config.yaml
num_attention_heads: 7
head_dim: 64
vocab_size: 16384
positions: "learned"
bias: "none"
extras: ["local attention windows", "an embedding shortcut", "skips across layers"]
init_std_qkv: 0.0326
init_std_down: 0.0
lr_head: 0.00561
max_grad_norm: 0.5
warmup_steps: 200
schedule: "wsd"
decay_shape: "linear"
max_seq_len: 1024
Each number is 500 + 40 x the weight over its row's rms, rounded and kept within 0 to 999. Layers, rows and columns count from 0. Numbers have three digits each. The size before them is the row's rms in percent of the matrix's.

# layer 15 MLP up, 1536x448, rms 0.223, rows 588-694, columns 384-447
096:490406516465523518486501593508520593501423522499625477592479510529500456466506447481503463564525507490518517493548507559534496587491498509521515495471452474485465435567461450498558498527552485
101:573409485556497488476563468468535469515589506466542594410400495522520481518387454481524565470450473495458474486466526515484507552512428479528458428540588501550486498485484504438514538512519489
105:530461482528518540442458484498411566473514508481485476467512498481481515514497518475485511524498517524508563467485520535556513481504434483470533465468619596479473426412511545535514569483579541
095:476524417488503470547470501541485477557509403434569563509527568486519487551426497460620456475440434533503601494524475505489575519477498492457446501453540472449517532502577513499580480467479540
097:495415482492520427474468427495531470539475483460526507526492560505584504479445515493477585511449487529561538491584471486508474513465520566490474493437511480496532473471464546476486609482517396
088:548544472497477524541510502510542450432501495456454452567478518509415443533473483563524604476458554482506555560475492499530571468470496459469458509488458424601476506531451474523474616509578495
092:443488511523593526499530448450463512523501511476485540483491422492486496440522432507506520473452533501484549459514583516555563447471468488499509526420468496475574476556552524503534524460502488
098:535538431440477525495465450521438476470528526535605604551506481496476494520480496504522447457493602408440463471486430527577442511512447534563535499494518460522400529504456417450551480538575495
098:488565560535483494463372500496469496449482465462488540451536434492459530512510515517441468510485480497448485573492476477537483514438497504510464507493525490539558562654514451492467535455460578
095:512491396503563519473501487511516501496517634473506456493516526489535591551564474484446495477524536536523507491564497501512485485509517466446547439553475487460512499517490415509466562489511486
096:545481404484527510468509474511499500562537482505492513450474492479490518440493491547548436530466460477493436561477527526515480513506575511543422460475440469507439468505465490539480539452542530
095:473541478491494543445545461555507487453475547492512498544540519523519499565518429524558515439460506541504519526530468503462466520548498525523543524522462521502509506532628521435450533466535475
095:502459525459487519581473509538459397520460422460544538562509518455459511527549508462455391505489562554449516534526558476552435569520512494440521512538503462434485493517549454546506525453498494
096:492465580477503462498476508491511527546493537576482437557554541490525568456514507548499463490481507506476453511524445482473461516527508481499548523504562526451470578493521541520445528490500523
085:422481458584562501590475488537471560540526466435536497537531525514471534520490501446527468465460433538523490522578542549471462509507489518461512578562542493477549461526458468506516528481498439
108:481551411531562528517462529581497524516544498497493486438495496472590497527513515473466507467463437458456511437471422508553506571504486548464505465523533490481544538488471415492425512471532524
110:499494491520554471508489601452516488442467464477515506503458482461508536542461491520482470521502519452506493500526488556483554491506497547614530429541495560471522458483455494497504456524531462
088:546427522500555533490524500526474510490555548493475524559480433479502512458511461503554432517526503499510437454503446522489529518445499457529463533472495536488531464523412554488446480557523426
091:541592418466471524459505501527430527502542513517502533502431467494471529489540523479515561459515515508515515488480509482516474460531475456511523491545468421483482481493540538531480491510479515
100:534482520576531477477457561558505556433459507579449467517550565549560554443564525459485503553437521421475460536555494513508559506529480477458520514491557566490418406573478481473506514469573475
099:601534473502535535509473489496483475490461500586524502473482532473532501540532520482494511570527443526543561483530464478494499463465479487449475495441545461492499508449481508536448514465542541
094:445491474478416568476448550456525520435503440495521449491420483510548507530471513567578610491513519521510430517539506540543585443475534412532528481469501494476424454584579528467495515456485537
099:502520474479455464542484508480467477461567542476472537537514495517542475537484464498532552477490497476517556573490466487470555472556490449534467492476534473479522524510501534577450533396511513
096:518489424570530533491443485510459458478462544508580520493576496461453454562528468524426478509466449461528561553453525523555508584485545451477558565520486531524532515485471419508514513517446501
100:588474572471528538461420536543459488482467507531509498444450525485520483508523560514492529505474439493478579539481545607454502448542500488468556516460552477493463487467515530567444585534465478
099:500470523477444517521469484493532515538546424552503439465508482484493567489472504524545524560536474468544482536536487455619470469448527478500413506506537492523474491468508470438470503504500480
118:454516497519543463457476493517478532462460476517492496543497523485473539506521523499437511472490489494524422473539527505508480472546527474518521574517520496553474465502457547515532467458534427
099:555471467554558556509512456513432550535508511487557475527461487534449554497541532546488492563499517442470498553498487474534563518443544458568523474517485506568466360520429464483483473511504487
100:506448539496562429525513508556510429471481537497537509489514471472516507482488586482481498561457532467576539477580526472544484473493488500555496464504470423530483475544547535568552446445454451
102:420467464531415517435440490480589591503474506460506530396481558522525418523522479475486520454510532454442496514441514508437465529468515475458518497447509475504474503544540460480424580470458416
100:497465475497475497539527514484504535441545399493462545493494573478494504511515444470469540463526479438473496476538521541557594451513518516436483501409474551539555503439459449485462482503461424
103:519533552455517573468532539521420522438474491577546498550629539566540438414509458467530505541480533469513507482495397452524500524455490446519538493493494579586521588494523530529571444509531524
097:466585538494514474453528490449508530492502516518511508570528533479538513534514489541427474444513448504483514434440502483516534454479454513472447548455432514518470470512533476451564536490478517
095:486487479551557468496503513484504544442518491535504562492445513529512569528473463475529538543491558484514504471466508470508494394474434460433514483471460504561551514441527544482479513548437492
095:471514513516542537507575492441490458479488566443509484529516482527518552440501583545521550550534485462547475460526491432489465531489500552513565536532474491515441563472515563426465550516515504
094:540514481482475507508504508429502549523451470465520472519462504484507445505512514490477406502536490517442498515492475534526558444483486467545513584540481530516502561460417506451453457530478529
111:422436498497471539492494505502533458521515405556487477459448491445517475461543505513464536490476495468477476584519474495418608543433557540512477464523525462451518535497411479484472492530503418
100:511454525536514506512519428574505551499487347544542547508530476494523455547505574572523503510545497585471504556532577470506444454544462521515534498466493548501565471524505486528460588524488453
108:521538452523490508565470458493527433509492454472493505533484567528528448446522561482505532460484529510486474500513510470435509525517467472440494494471469564556554515484519483522466523489506444
099:524496567563493638460531434391545483522513479597551557530529471523469423401509498560551471534387444485459454494495481572538495568545519445524565505493479536527470513514587551458506446480443533
109:504553488548494537569485486431498537513587527564452490533527507545461571433494490493492497536501494539440470533539495474390512426479439505464481504536472457508477463504456491501497547567488467
099:519474560570519535555562483538494458479545462559459523513526569549448520544437495404514538525498520514443522529499484488499448429520498529436457480507485564567501457523498488482449608478485541
097:487509604522506534519534568510526535540508547449446515478408501451507454552469538466446532611490512582488443474562445461520508515571464493531555482454439527452443514512509493466488482516440522
097:562529490541519475507542499523586509526520561502548448556442530480528496451489450519519537547491443421524541580443495509532477470440454485473504536502515504513504532489468463474464511528573482
094:478484428505506493521427528459511427480573412507454531563512511436509512545457477449533527579485536460483495520535522555517505573611470515471473531525492519516563490475565536497573505549493524
093:461597427487496530490550503523525505410441451426518512503445470494473455505527464570540480568567466581527520483481537545523463440513517473530456500500524449481512473479469497542441489545439531
104:486559457523486549509493544488443461482446406485482565522559553426410419463523476482548519518487490521599509504493532481495446432483440400505558526493447498491508460497520430483552535529492421
106:507526516535562478474594458501488460479426533446454498506565467499481499436500528454536515512470514569512426509508512514482443500408548431563459436440574593446463451467428393562495509566438466
100:453537494517493533529432502575536549542471468547496492499475574472495512550514498512466491453577565510560516547528503348475479523498446407527532563467550503494623502476445445524492481505539541
096:507508535454532533466495603516486525392524529545524517537471437524557524466552520515513452546477469456528470492530488468512584457487512447539464481503533468468449531453598503438513529504452518
103:545481444523421524423549481554441468534527431519490525501440523455480539539458486512553531460563504484519475516474467538464452534514510575491461454504493544458492551495539414488510484475463582
105:479513477537527564546433495569518531507487531442519524520487494481509535506523440419479546546503491415506524502560490550567460615554526559443538563535483512455462541558488413465463495482514461
093:424538494520521443458502533475445516516529494504527424559541535494502471469447507551439477514462477520489492508478484509532482539549479557532537502516501441435466497449504533507463474520469539
109:494532492579447443563474474601488451507481509479479493538541544498554517471492535476504529507549534471506501472529459491554538475535494565485420519569495490541502452472495413557507499489493531
102:435517569480544467414496495444537561481514557494541511466522517522488547498467493496483532477429581504487467584522513535473575461435520579471507488481533465533488478476513573502466488488520499
109:505585469507537494560494476533598474457511483479521445466484554524494561434508451538486504470530496475453453415531507467466500524450495486441525502522541545522538496483504520504425581511533456
102:445497497551465507503528483464502481451475550488485540514468515507511554469507570459503560549455449523517506536493556495540451505488515508504417466463539492525521421476486467472602516508504428
101:484617502518432526555503501478424468513487491579475546546453477489510530492501461549481581489473498551492432538530451472477534487506522466407476454527535484455595515548504512524463451473483520
100:546467495549517587469469460563498485500454499529460460491528482410510532513480489524427441517458482571524483524468501520471553483556482488532585456424531470561517466498579536466484549529518548
098:566500583531511514457456496522523458451555458489538439441523534473497464517508468459549545539508567469507561497449514519446469491504569517519512522511508485461562494484391462508518512496510554
106:499551533478463531558523530582510558469524544562491562514480499434518499488486459538458488513482537473442472479539445473468507433417462523508519462475506478492484493532464545409554532483503490
098:511480478540482562485535504549467478540457544496486543484524471523564472547502481562547510515529522533497446622530449487534574463479498539484515518498485438581553482548483538489580462512465509
092:471547440548488532494448564529489480479498539500530525483501550525503545481514516512497486439543474539463463503498461469512444454451531472478506454457531496475496540546444481471469538502405474
100:402529539546507555452470584567491567474534552467547537469545442459521541450513512436521497471456524515538438478453494497483464382487523496413475488489465498472541534536495501570523467540566444
101:564547478536556501506480522533514561529483536494444523519531577495470556456495521528479474481485484517526467497519513523534530489497504514529531525463518471493520486462438482531575471500434525
089:520495546441448502491451480513522474463476553482561603455445502507483522425464506483463531514502531458547562461497530536495540551438457498419546473532459458453477468519490503515523427442500509
101:475502476565502496483501526450431504438540513528464467507576517435471536482473407512501496488533541432441440514481509485500510457507505459511501532489527509521495521500457534518456525534537582
095:456570560552442521459508486484451569522491552508523489498469497461472569560444495497511554465541573430510444571436545480482493485504539486500495485471502453536528516474505505530490466488537498
116:401530473536487443505458524448473494460412423488536500519484550528479471560475472513474542492482446476529499565438541497463473549489502559482493552511466527474542466464525449494532509540504474
114:450521466358545522478509536485499469450536420530507550469524514513556485428471493566550495460489517501515530503534556521453508482456484534586450520543488551507530488538480486521538542549464565
100:453613518495512485525528428517490487451495482508533493502483468461526527494511492505517539421419476553427492505481526527489561494462401501511448479513391568544513521469488580476526506497448517
102:541459400505545517498456457510458516509461558515549494468429593526494504481560538446513526540527467494557495407504513518495547442460481520476585463492417528505488460534482483574498538471414524
098:478498500474465464549588424504474521483479500525530496485457453473552540537520477461489537450508490520469498544475517475548505447484498527484487522511527545584547489559561414497583536481486434
105:522496527489526494497452512547519419531498485489581510492533477496509505490557486488494480489499495480499480518516475447466487506498522459553466438497478560439471491532476456507472470431545577
097:530547496559461570521490487586504531480466490515585467506457498493527477499540438517450492489450471505461514486443493487524486491496480514516480492443534488461520558466455529498509487469514537
089:481494531485508517498479519409536494498445475556544455501532492471487468557513457429568465417498449477548515518507454471520464515546470454467472431483446455603524563505455463479591490479517442
092:463525494560523491468516518564563423439552550522467503540522509468522442514523517485500477522575499534456501499528573462506472505511527520504545497462523506534485507535467543492492473585457525
101:530559457542509606576608487497487577535492539461478499488520452492531521539494522506519532485556497519471524467445572506481492439423461525551511539480521493525574490529491509532494505464499526
094:490564488452524447548531516499573562468477499476479533551506481485510479491409452493451570487493489530540454465538484435600519564529485496523420531492510509510491441516516465483475492465498447
100:495585459529439496509553505562555486441461478466507507473560493486564530502511531529492508410528539475490454467468451551470478511488571546519550545498524538427516473543543425527485494517437407
093:493496490531493566433519523506541519575546530573528460536446506495533507489469428507494553479474537546483474508426464497532518518556449463502446554560483511475556521526515475467545537549511543
105:506522470522494477544506511511475500574544419496565530483562526507504572539433495481471496399594481499542470448462503429497452519477456461511504524508540434422502525459523445501527460528500497
100:512410516485447491490601550515480483509516445475539515481543484458566459496550493469543489526495570506534529547559542488549459476511522429467438526561527504518560504496485549522530478495571402
105:518480529503507572465472539541543527560525557484538491483429529481532476461425459499501473535478499463536488553463503503464507509518499572472520503494484464511494496474507500503491497409493460
096:477476510540434506531565471477521463539522530523474482471568545525408513455457445511460505561542522535448475381506585513458530431455443451483540555527479557511457557529453516468490507469517516
093:509510537439507483538483464466462506503491529565483564497474556442437500522529434472466529484529557506551411477497435494484564512444528501493499467428489542496483577568572527433460458536537552
103:491517571443574510498514495432493526507430468491537428552506492536509498481513529515442497459494465576489467579505463574532465512492492511478490470567551459484476516464507585551436503474453553
101:486534492518520496554510502557523493560530477546569521484504579460457561518508535653547508531475477516519498519490498464523580478497528553439512569524467450539531495554531507535458505492547534
097:490553478460518509490540501500497494537549464476564512524502484439468589511514496435485498461460488449511548495512555467502465531461496497485521485480518530473445560476545480487492513442511408
088:506499461573558447476498523589502514503477571484537477499529480481456597481471510528474513519474489496542515455543485487505511468522489539428458627510490482445522467488505549442521442461464520
094:437455533479473513489504550508512570479471468540479517525491403531477514536557452531534465517525499537541520540435526448507500526474501523562458554499452497597455487603520495494420548465492449
109:533488471443435541537416424486492489564465576490479555547497546488510555461519475494494502525603531555504539528473555577545492535522444475489474496430547446464541504528509498573509469471500491
108:564539609482534503471492498500481528489409553481500477508518456539544528478503474489465537513520487554497441524452469452492536511522462514469534551541522565559501486426466503558591434492491437
104:489542450564485520551438576524488469459466468481533513531482534532605493517494554561450473429508449433522507473472577538423474588468500476551475516523482528453458461552496567486414450498476560
107:452543513507459585554513477498544467438552507495492422497497541509482451489542496490561445555449517490482521482543458482496526556472460531504517475532510572501576470507500414446500486504486591
092:528512484530560559485525496515443466514458519489569574556520486531493556487519506446544471507508452518558513520466572513538466532500528452517461511497473490552479484549484472465481622467465455
085:546522426455470462474508528557455443509503564480394580511533486452461508456494560449581481457538553507576470509498483515509530455531548532497502560484510430480470487486512536515513529474486582
097:451537517504453511519501416543501469481488402532526431513483589512507503544436476498515528484544530505461448503527469540582475489494493510495391511486500532519503478452419512507467592491476536
096:472480490459513498442489514562440518511555490546508458517518510542545480443534482519463506541522438536483498434585479587486424515381468525550534485513514495483460501486480560583467515442497465
092:436510521517546483579565465524497530457447436563447448450489468563458497473453502516522454499485487571583575474451473489468534478500489489461527528533466501531458501529516495464501472455496466
099:407462468491518536497498492488523573458463418552595539529483530496561485560460469445480515457439483551469451484494505545456537492486536494447476496394538521531504493508549475521551430458451488
100:544455426543491534487472425437488529518504469513528464448494504494462581475366480556520491564578518466451464510476473467488529442554501518464466479538428535442477546487487417517614489538493467
105:463515546520471547501454487505512550482539444486469512514454507478506511517479490565513581457498453545443529521525452544508556491498455503489491493473419524541516536431491471443456497485464574
104:528513512525517495484490505615539539517505525536542490503472494541430533471537503448557530428502536488485476516516453561477519438492481531451443487500477595511539588449457556542533429570563482
101:521501514513498563481517392378504578493488511523559549507473535497516565457542536473494481495474520409583515565488582511518528520508558473472437491483527482521505494535498488558582520507495512
101:437548470533549467476584470568500451528407524518500495491523496566548469475500543451589516551446443515535437454530448567485531527442505491463466495501491512515451457495473512505491554502521563
095:547581450435485568503444542535418432487485495481494494439561483522439508442542504516468534465463461501549460508503452478502466546455532480427505492476584509511554530536466461465434541531470499
# layer 15 MLP down (transposed), 1536x448, rms 0.114, rows 588-694, columns 384-447
099:447409538534529499446461522481542500461456433545502519505453522490559523499556513496539598533461511573527482516512513455546516484534571502518487497446545522536489467515530459470583411457512425
097:457411466520541562546530500482492564498482564567511476480549469492462526459487540444544522535546436488557490521457566459453576540506485533529528562515459422506555480512498485512499473495489498
099:505514487585506443565483502503500473527515581453569424468457508622508462506510476518518472500487469437525599445505486553488491530512509524477470541498542413494509528456511502508550525465510465
098:546492469469546495542457549529464537488506484501458508477491472510516500513569497486513467529487532478454532502521569526436484479480484489474530447607459485553485433516541478458512459529575476
096:438491510527485550522509517533500461479586477543471504550460548530552538535457535478550451521477484479479501486472494430542529493525426523521539500481538531442556468460509539554467425522482599
094:493441497486463376501517429487500543474508539492533509445458492509512442518558517486459546486535501490511485469529514487525510467534714519546472495516599475489464532490497471558529490472414504
094:503468494503494471484483540514434437501562494473499408479426491522485502544517509557462486471507516466475419491542528491528404538516744564484510542483477519461491499577528508488411462568425450
101:496531408425474567480466503460531415455542529548545490528511504546544523541487499451589582511512498468520540372504429574555477483537479493516514510528501498519513490482516444503475495519447517
100:525473491478526547556527524481506522538507507397525550452475413554540487461490475456541457510476503494490489487502506529529503560506562534542482503436505425509508479530385592442635434566466520
098:613504529551495507542476543467544520500492489480501467517460450513480492523539527476474443496518516519428511471610466480425456512500462532531452458524496519433485510516473516526463482508552500
103:453486506561422557528488495533454491554503516454474491597464501497517438495500475515515445495473495509481500545502536537486545529493596462486468511482408527532456464508496477508502491589480479
099:465488427508446499403546509482514545440539479504555480496512476460438458438481465510479465564500536494554538547507514511540465522486548517458495507524524432501487534544481500475493461446513535
100:539390499547512509485588449390533538491495477493516526505551499511487481473538489454467489446492489458546459525484577470436488597497471499456426473452516580510525492529520583490526445505467487
102:497469443479543392476547467483540529501463493421555511473465484499471488446493504560499487430528478463486484470576524507515581467463438476535496506468461517525494553449496454473534418522526509
096:497522564519399432482497514537533543461513511456507456509452494477486487531458445513529485564490526495496509497475493494504431496470464477487522500537584411477460457501522461529543477504547456
108:437523462515525441521494439554491505594538481496491495520599503487562565524509522517517492495464549535589452526504439501492464534510533495508476437486522528603482541447537509457505570468497543
099:536503510466468445496502489492528546542489485530456494520474519534549487499502519545507445492561524482496425513530540530489576451476509488472440456533542510484491449513504492595497494512514478
092:488462547485442470543559550415548486559494472503559488515465523424530439528483517482517594465546442560521537505435549484463519556593525489451542491471518478503499538524539554509543466541497500
096:535470602448494458512434534483528490538430522478502480484497432494527506491452504410457443615527497478457452507535520480507562500485473502506527548496523485530492471480450508463455524529519549
097:592493543404516525587531464527499527431461490510530481424490454491534520508488536508496520545467497582504542613520544496560536423525498514493450519476436464490500538562486501457459504561439456
100:519500517464461485486462432477449543474470495476532479516525570462562467555452531482524469465483534439475500487470591542487494467499597492495477559506536530526598438534500523474544477454517446
098:530466560476515490462534440479552508535473511516546497437502494504492551550484464484539477460514480528572512423416565532452529537482504560515528476455585481490521540487545452488480527455556505
099:527481576523548478475504479568503460593559478523516535487498400483516470464449496470535420486462535533530477445510492501470398562493520440475532432542476484564423444509512551550437534507499505
092:520491540502570529410495523438571531490476592544459483505517449457478493459531524523554493517396578471514457442529515382419459475484517544485472554524458502513429461442497530492441477492517415
101:520559526517542484494561483440415437512479538447504487508423515470488513434534545450497501467506481455505564565520457532443528569477477526552530507523520441477512543457504478459472549527552495
090:501484531492537574484551492550449561445513483501539514485583469559581476467420486513484482512457480539477470452494498487446520508487470434540556564467498457503519528561527537462461502467484491
111:554475500540486458527574459498470503615501482460528517592552447498489475515529492557501482495509544485523497561486523493408543562546491482486472505509515534547560452571523515482517518494527595
100:535561565512490497472543523427485485517541542436514422567560474531499487403435527476566445420490503455453511410555503535401596547538551491440518482479538485574496494496523512445450467501461542
097:498454475491522501463485407519516465477478485495510468525459476501491501474442365515465488504507528492535473488493491501573542494522483513569557499474551442508504518516560471459473527481383442
097:547434474472531545495441518427482512496421437478534483469503509477502499543610524560476565515450492527498511512568525529493505487532508498488409545439532488488506572562536416477488526509528521
103:489505485527464463528490526496447509471489555453507500493568520481435509428498423475573573529486549450514481429431457508510485508484515387492530496469501533505563524516571445535555495515476507
104:584518525517471407519463530511398509464521500509555516482533502477545530517539539528536478500539416568519532472561495531509463483524476480564455516470450553481500424541503552467454526488425393
103:562441472496524523565515500483477494553505523523466532423443525500506486501533487483467469545424529531481459579541605514510525645452504529514498483456560490521521466473483481478467552456504514
099:490465496517524489479463486472503508594400480427494458544506475490474576540517519443477531502539496530468466580529526546481499517538520495531454488526527534476468511491510489508496475503494545
098:516449588495502506532561469565437574474455446463447475449485465486472481519483530523495446485491470477523491474538472540565499491456445455486478488527516475517484521475454549474531458506509535
097:449524500569495513522520515526490502572522570576467594521511437593498495451535523518562499547450537485518555540541441479503463498512530503496493518496534524532509452505484522453525587438422527
110:460439522543536530578553491496551541471482429523521500499471520514445476530490538563520475500532504503482561469529430543483466500472500519531501519482491494479583455563449509539481541399502556
098:542477398491564461504473484494511519477509520524536524581512463518518500482604482501418467521558543506532563577511515509484481495533478456513485414517506514478509505498567466517440561544470433
108:502495492529460471535537444445512504475576530466468454506553584559493487476497619564521528574454448524541554450502529471497437585526514570487493454514519497469518528448403469545451431513493518
098:477487462481433493539423511484557506539507557441517441513494400524541469588551479488488493462470484522450510426498492543511555509526424494592530502492539587514499464459466600518509575481535511
108:473513538546481550452552491554445533519478521498465461469507531462454491514466436541429521547482448424512434451482437503490446455453434478498517498509520504552577521450461422462514484485506443
104:519424449531468482507536510485484492484568463473461498505540462549460480511450538453409504546530479517538449512475409436463513519530477535531566529528545530568499497536485504456442470570558495
102:548473495589540458426488482557479497499502447507437420546555470468567524480504600596470484501463448433497471563490498505537506513558629542460518502536492504438539507458507504448505484497543542
097:463527431503471504446514512461525508478521462495429530433530476518393477427503484565564438476508538493573491512546438493503522507486479501491517465440495550517518448521520533441577505408484481
096:519501546500523532444522487535534496539451476487547482451602482539450461564519488551548543489513503565532514460504447468454478449446545558561508446438501500486468538510517457519502505576515439
091:508451519540454465548487567528486499497486504487443502521469459458535487484473488483433465404408451544463559545505466486584435514530483479455543499506477532526405459458442492547546514479496506
106:549441530468530456491490484542567511465463484494503421501508543461435488511460518509542531472507511558518474471511541548428383496455531534556572469453536522490539521526605443501516546504471458
099:456485510500490484487502526487428583497515506486487464453491573519533591491608446524493411527482480534399487473533464476410474469533561510554491504501532481444525500501481568493553458559529582
101:571509438527527461540514484594506448408513485536515491538550450489524478565475505508529459522566395551523538489565500511468499529523410543491491513536457485488506541547428562454475488458494467
097:506458487466519472468433498463545601512460515517545485496527513467458515494463539499505485518553451533462522578529523560484533484504469608507447508427484529478486558508485482494503529477528475
108:520495504464474476511518497496521533535487514596504514505504554428507589421439554554503527484477473523504536519495472466531485491464396513493514486548494422576541509438502469430474525502491513
109:515557501474532507507420576507542564462438560441463515500449524460539466491540464478489488438485507475533502463557476493443508615560519526528466524441482477499485480545521501561475480459490438
095:545538525445509552462498511546512553471420516536588508480445538539416532517574514457518496507521457504489524462615482464521512477527462467494493484462547510502549529463474493551495571479432432
105:543500499536501438522515511505505522488521490501490483453495490540534466477493502489511470462546523567544412581463502526539462489507485448482539444543537445496525496416447513504490482465479477
100:427456528437502542485503538532530498505442553542501426498477514413454504517450444521527532487477515521508443490486493546580514442484514481508549503494486517532485531535561524501518525466540493
103:458546501520511468542507496427456518620481501522554433530544487472439529523430539456540519475469484537451499538462508444473544515485482554469474503510486466489480559531506453506454437425453465
100:528500464502480473570562504478522449432564510434460439502495495581479504440444547537468539459512531507423472518574499497443460502511457550431526509545561492477517496531456498423530502545536445
105:570535540498510487481503520455579472494499467477545518493482528457508553478465487530449448500553576471437523477521468451481503594524603447613591493456566470475552467443530439543592574498453534
096:452461518510518555507544476482461480456503546521454502536483499475532515550542499594468476435498441555436510464400478550451524519412547479494472546435497507478451447489550488477491420522512509
100:535435442546552487460558428503557478544540506517450565472452482502515490449522459506589466515476475497474436510501526560499533567435548410590494482463544509484522545517473487539539489458429562
106:529624481529493513540529495532502485442486490478483458470511482396543508547550482457465485516537481486545467505496480500476546391476608487483465438456480559549459500458607491475467537471531471
099:496518494434471529465458546520541522488486469507432552530477522523560450563432477507442502535465538428468432548439527468537538523519551459506575513567451468540532486506561533444508504486501538
098:497485494445501477463531525516529501532397494529523508431457469460574490509542507605403509579532578541498444496436455486575472505513459528455487557493488437560551530462549538492479483512441568
103:526577414550479494585471464470522483505471437528566517523505527490486499465552532528469440484428433486472439519464485477535490486500464527509571435527503471439450520493496496526419546529462468
097:493402470519477527513490447470538550641507560501492452524537491493547495450591499538474518360477511521457482503524455404450487483505497507471513496564498552523589464538495460463416539514486547
091:527500478511509446529553509456565467593483506485470440515479474486448512447515516485489565467522540468510448589474515525513583527509491494517487517474459540561502487432553491463462532560424515
095:515402659397534497519544605544504546559485478497455499470579493527479479539537497546511420546500485458469496477474516503495435503470419627517438492483497541479444558539472543499533523536527598
096:545478543495557483536483482539487473500407452476523522464446580515509466486455517516540494489516495510543497458559515533562520427468433503532595509481545535505560514526547526475490428567465528
109:402503542453524485553478499486482516544537473479504470547518489485489448514449456447509461508459554518450485552529490491523443546530516522524422542497511447461578476477455557521471481534529451
111:478553537488519476541426439460494516505530510513485510542520532439425520522503472518532493515530499500562495506549557563536486470523558475501506509493483486488535523453443511526487498531481531
097:548514503401482467526500518381508457504573498478537517501436480448455493472531544592483548533483451553498521474481479533434484528502595482415499517503483444517457554471543470519388498517449498
100:446464423498475526474520453504423436576467470469535458518501503513507595505482459478471451477458468492495417485475424473563400516527526526455582433501525550462495462473491558505493469468500387
105:544517475507526419589519479431494471517556523497503526507502500547471505502508483461501472533524524502445476540511576423504515509533455430528519556536504414505509484505561491544476521464503524
100:539495501472525472488487517561504514515560572495468542424496405465573527485573474511476572501451447521468498505451452452549433511569503521561502567446528559478457511480543496498569534559561557
100:521515568529515465503411518410530481528489469513513521500470486599474433515502559590489513466527416459472499486444522555514524519500452479490481529455476548487504517544472433451513473509527528
091:467410450529473556548512507525584576508552485538427485462515486466513490503437535492540429527462515509472484494532451576429484497466488420526503500495533517507447521506476521486498529543510508
096:463474527482498442507460476490449496477512484551512513534476527545510474531508500484489420498506546528445479509531482539488489535479495476503543478470541518465508543415514537465590492536498415
102:549442540475495480522524493487566503474503597545535588471442470483464512480559508472477512499494497510448527514477493504471446475461518434516435651514505460491513487500498473540479520466459520
095:485443483504504567460530518565466510446498473537523507452531452427510511558454503516515500559552493432556484532502501498495482530467514456533497508485441494468536431512384566508474450497487485
102:496516516466550503485476533563488529466481514491528508517428491474480536514472493506458500469498545487515513512504544521572433554532575576525550563587475432448560462511478453566536537472491445
094:542566489511541518471487547568443453482443546463538499522489543488506538444421480481450526497535431484554546455543486485528527472531622520483491486468439500548454465495545473482450609423563453
102:550520491512476438486488531487480506523458539564436501472527487463456419542492516464490488487513495527526497432448505531425431514517533532443493494451581468465462506483495487539490468506468538
094:523530495488545542527501434431509465503541533536475471508490504552570502501503428540482516432486523490524463480508429422567487421450517436624563529542530465444495485471529505537483487393471536
101:547519453511512466522457497491482483506494478503439555476564506467558509496476454483508472481548505485442496468466460477461434531481462519586503438508548402542492518453535477514576529511506520
101:442536470531464507461521563522461549572574591531572502497521508622524528467516569550516490494506476451454498519467555478462504461570441512565513543548522496484415455491471466589482544489564488
096:519456517523508529526484418428459442519453505443457452500513552509537456546485517475524438488528452468553392497543516519444553529561570491474514434562490480450459566507514502593461417490493451
101:441449525428518522553561482463539551538528446518521463509520502479481480570509543515506456500501490471502529479491575531527499566499544497481511486539566440543580509423483527500494464485460476
104:553495561498552482529500557521448496535500448504553515466546529539490516518513501482510550464415553432442497464542511468467402588509658457427498489515521497479635464566470530534510486609514526
097:465502467510470510522445513485498572509533460514456530502502490489564476432548468569485498499479481480444574471495447477476555562376428584551445571502488564515539494554466453483417500394473542
089:528548474456577613490469506547478556492437501493490514481465539496542502544469489420518537518562526493436445588517551551516499454509534518464420380471488563467502515496472405439574407522493444
098:478464514532480519528512511453422492466500527556493482514541572510455499581579541481528473536538488460541517453510483494506533445516662512495569533502551482498455404501507574494596442530450534
100:481451565555586532475535503524516512531485427517512521446570450469476415520506503474423457509512452483442461556578496493518442545486493493504540479490540531518467494434508557475497457454490590
105:475440508461545494432464527437514500479465531513535492516506433501437476594541465509546455522488454483548548461486548434470472520485417471494524447539479437487455509509509490503571477420540511
106:537550568485487585477547490475509478510481450472517523554486583466544483502473459503520548492599496476498543519508458485462480525471570463552495470468492553534452446533484482521518502452484401
110:498434503531481487506450471467511481516426499508556496516501559524497446499498488501606495498540542584479468443508532558497633492439462502468432475451413538525503475608520426487484577528457464
086:471564528518533518588543494492491515522511536476423528444565443553474504447519448523595519482507534530578532503484565538498517477500764469507533487536509497522495446494436545478499457502410543
089:546529554529515555474530605508454501447440485502535439465534478520449398514531534499510504508495551470488458531545500422434491408513436445486531468532494528502566477497486481493470426530531525
102:538489505522517489463457545529415487515506450554450447513426491567499482554474462478396428516467425472538499480539483385489451443528473489576533434439499462440520511472479571409504575510486433
100:497510532558544593551515600494492528460497528491548493537597578544490490499487487583513479505478422480464495459464463498445458498546572517559457510522553500476460507499470576500442553561519529
090:539487518502471458481491524510487440482566554506525517502484445540477470487487513494535525469497457551490469517527487502513456458464562469462528510486472436452529514519492587493444486462494479
100:471562491438478504540501453497492519553461496434506455503528509526497521484545483470578455455499468478549475521423529481568506466509399505466459497464513530488470520496470476495481508577521566
101:473422535545475485486424499398553465498487529549543536461530516480503610560502475476563417525533539450551454476492537489455481564552488530472515508481491457510464552416523493519496548485548421
103:526519441493542398574531487477443437549460443565476533451495507499436543469496495495519500496564538466441482460502463563512536497465498561568474529519514427464610564434494528442443479475443468
101:510539528482464536398536432468474517509437482478462625580464451480534508558462435488500546429458502569457530526455466482535399464541532538483503495475513461487478461424443480449432499505478466
102:560595531460538517553535489440451522502454524426468520388529532455389516539479509570444531417510512476482526509481483497464576528471422490579514503527544525565514407440474476500515489511518571
103:474448514461471532504515502454493536571433544435521512514431506478484542583527476527531492445505534502479514419560566494437529472447509507476506505503536532416523501510562530484444557469487467
099:498526545442534385502505527540579484435513426456522425524486380513504542448534507525586498463543506524501475551482559485445515471472541484469496519512514546560526492523589559548477520501517545